Part of a small language model's weights.
Size: width 256, 4 heads of 64, MLP 704 SwiGLU, vocabulary 4096, 10.1M parameters.
Architecture: no biases in attention or MLP, untied embeddings.
Training: a variant of Muon for these matrices, 481M tokens.
Each number is 500 + 50 x the weight over the matrix's rms, rounded and kept within 0 to 999. Layers, rows and columns count from 0. Numbers have three digits each.

# up: layer 6 MLP up, 704x256, rms 0.0972, rows 557-581, columns 128-159
# down: layer 6 MLP down (transposed), 704x256, rms 0.0439, rows 557-580, columns 128-159
# gate: layer 6 MLP gate, 704x256, rms 0.0919, rows 558-581, columns 128-159
up557:537428449476448553579462507517593494510509546409528507508548438503499517481512428560436349558535
down557:486484439445467552512444472430471410534499470487422521438538509474537525498459516460543501497493
gate558:587536471483485500427455535376520550615481556525541484467531450438548461527588416510564519468513
up558:510467559464560543441497459493553442480460523572475463540528478504503448577508431525533467479474
down558:451446453571523499526495475558553400547542481525496449400558575529438629515433477536551568496559
gate559:447383363453470613516512476425404547510537511555472531465518545439412517506474499476521538478410
up559:470518465541561456597460552504472571522506533526614485513564530503556444462568509450501498559498
down559:504468521543607451586459459414480467533500483558502507513448469476463447560522492450465546540478
gate560:504513436463443536519455562531522542494489446449562585499489436517399485511481553478517562468504
up560:623521530550528557514486570494494501495538483441538542565576540551538521481515501457505414537524
down560:554506448513601468522529513498490477477413417471458551483532440476492531473463442435548468444550
gate561:491501529515562597511449541534515419488501479663474460573581516541476464512491472520519484524504
up561:464390473618418432554447460456465532494496521472488539523486569473481542531565588510512466505533
down561:561491503450528461568454482526604555492477443519589496475459506381478434430522456511532554490483
gate562:473443432406499537439528533468514540503483464583613471541500505519392604419470420437448517566559
up562:420525474532620431618561501595411540477490531487492493475527604434531478558351394471507411427547
down562:461574424527572464559422500505422518527599534521451580505576486397468560520453448477479535521447
gate563:523538496535514504420476566424548482524579470562412455558509543414505581419435479526438432532482
up563:456505561549517479497419586578540450505516430516551551461532521500607517477525424461574486562476
down563:416482484451437500481514453531521492501517481521490608495441444503514505412477490451509478545500
gate564:602491531442463535506413527514475434494462420490581473561503470558524535492458555611482581446526
up564:504480442518442513479482522458475462523433442557656538524506481550549537522511582432545532455533
down564:469584440423522549473538549530379434481471390453422463427462499440545414470505517471442489479412
gate565:540508574486524450467532518593513543502488455661491488541468477559545578524505543574502517549479
up565:514557510472432567475419414494558514521537509457565498464474585611463408538498485600503469540535
down565:535469500457507452538396508494586495530562427503607520488466598487521427593392533472607436491507
gate566:551506449540463489564453607523468558465401513519418536544560525473469574396616481497514549479489
up566:453438553500502507459492536408455560527554477438518463521486525590541457516435480504486503586522
down566:461481607481428483451571461494494482447451496501482495488458470459493427477585553449439490556552
gate567:451514450456490482515435496453590503500492460527516570524483491487561557462527454476517399490503
up567:499398554450433399476390520561486482393380442550397545480414490584461491453450510462574505499539
down567:371536501463552464446421474560456467457483490610504545549506526453528430518430431402496511570482
gate568:430519452504477456437486488368482523539503499510497486439542641485502473453468493517478528495517
up568:444480516473500502548489373539471521535554566513486531518513485581576537447434444441548597484509
down568:519568512501487525544487541595484456448482456551509581537467447522496566509538480497489356515499
gate569:527581566447520523526564477439442464520416423506525464485471441531433469587482390475515523462548
up569:459517521487594511550502497468486581433490482433442514467596433522440615517470606533494496522492
down569:505460462530517448500557437515452527482534497487495532527451515560498470503500550454462514527537
gate570:518500540540459417535551542534500518555506430531479571487527444575431459521544555446423556498427
up570:476509557479472401495434493582450557444537507494482508383491436565566457595585442518360468530507
down570:490497550443406483442468594417423409586477467559556460424590516556567418442564535476467519469459
gate571:642520536510482485522378540603489504465528548482533559423399586382450504468464450456562423450534
up571:460405520447548566559503482494446469472539523583507563446537530538467508486531526493522498495496
down571:490480490504524564476591446555456580448478597503547444485496474529520516426600465580479515502516
gate572:533499562454442454415522541469468626475518524362488483509456480495468598522531557460581535462524
up572:539582514572458542480411555585489524516496504539583473540524516451455570566402497526462494457519
down572:521536603477442533541386532419502510505503479460501457501493428429553539530437614462569552486576
gate573:574488504550571501462483508550588439491497549504523514542528516528495410520479471557490549502458
up573:590547445547415491552502434481451500511426569524422552538433485473439577435586498495543565522585
down573:391582448434547527505559544505534493491525517469422571452496525487510548424523559489562467553534
gate574:630428498530545505479580463463483440548483476485583417544600519562486466429472419504468503572523
up574:607503506502409582544513442519612544577506498493495557567537401468462438491512513533439571485547
down574:440562435491474452464426508495487570455489501500461482410502450526524496517428528494620411431541
gate575:510494465531482464501494444470589489579515621430562379494588487607443465494614509513411538457384
up575:482521485530474543499536428559512476479368515514480541519473516502460510550480487609500615461602
down575:463498544492528500494499473517495512500535498505462529519471419416486589512453500548479473584417
gate576:492498492475564525474542500465457452468447499488610461450552582498499526527394457458494533421401
up576:522460475467451559448524557475352548536449476488483527685535462459470489434537547564488586489521
down576:544478557522395560496663440439497528473506648563425509495523476491515542405478470622496454506409
gate577:441457521418568563550484555574486522540515484453518512544527566537405401501508552476500535461561
up577:486474411500472526364542475507490467482499382478549414433475446476598599499492601574514480482538
down577:473540365379445523525512423586498427462446442467604508557473512442525619542453516545476480487518
gate578:479478471551530478409448544497428511479520518553524423498583462466486465508459435458509450431513
up578:476526424472439461479439408491487536519479506416543449535488527387510607572424446445496475571584
down578:477592443412493475608523474474528533453452439479511450503537533504449490417481530511470535506457
gate579:504515459469504523430405483483491455455519469441474524508503516499419510454472448460506477411468
up579:554557481581437441503557501549504478437502394522520422457502529557500461518554544539586473555443
down579:535494545494522567480518555503464512482502490530541461517473523521515433509527423538465429570473
gate580:400421395539495522422445547515558412505463474552557428463429548453505389538402461539536508411627
up580:470456452541438544543488496434532415481402478450566472570528549471497435483443489523514516444461
down580:534495437449483498522516419421529411551501479429518376424537522504589455503449492608529480468592
gate581:552522407588509507466569403482438550480406537569521512490503504510500431452458516510445412440460
up581:501457527528605561542398526538493457448491511473443471490496471514443506478463519605479515487551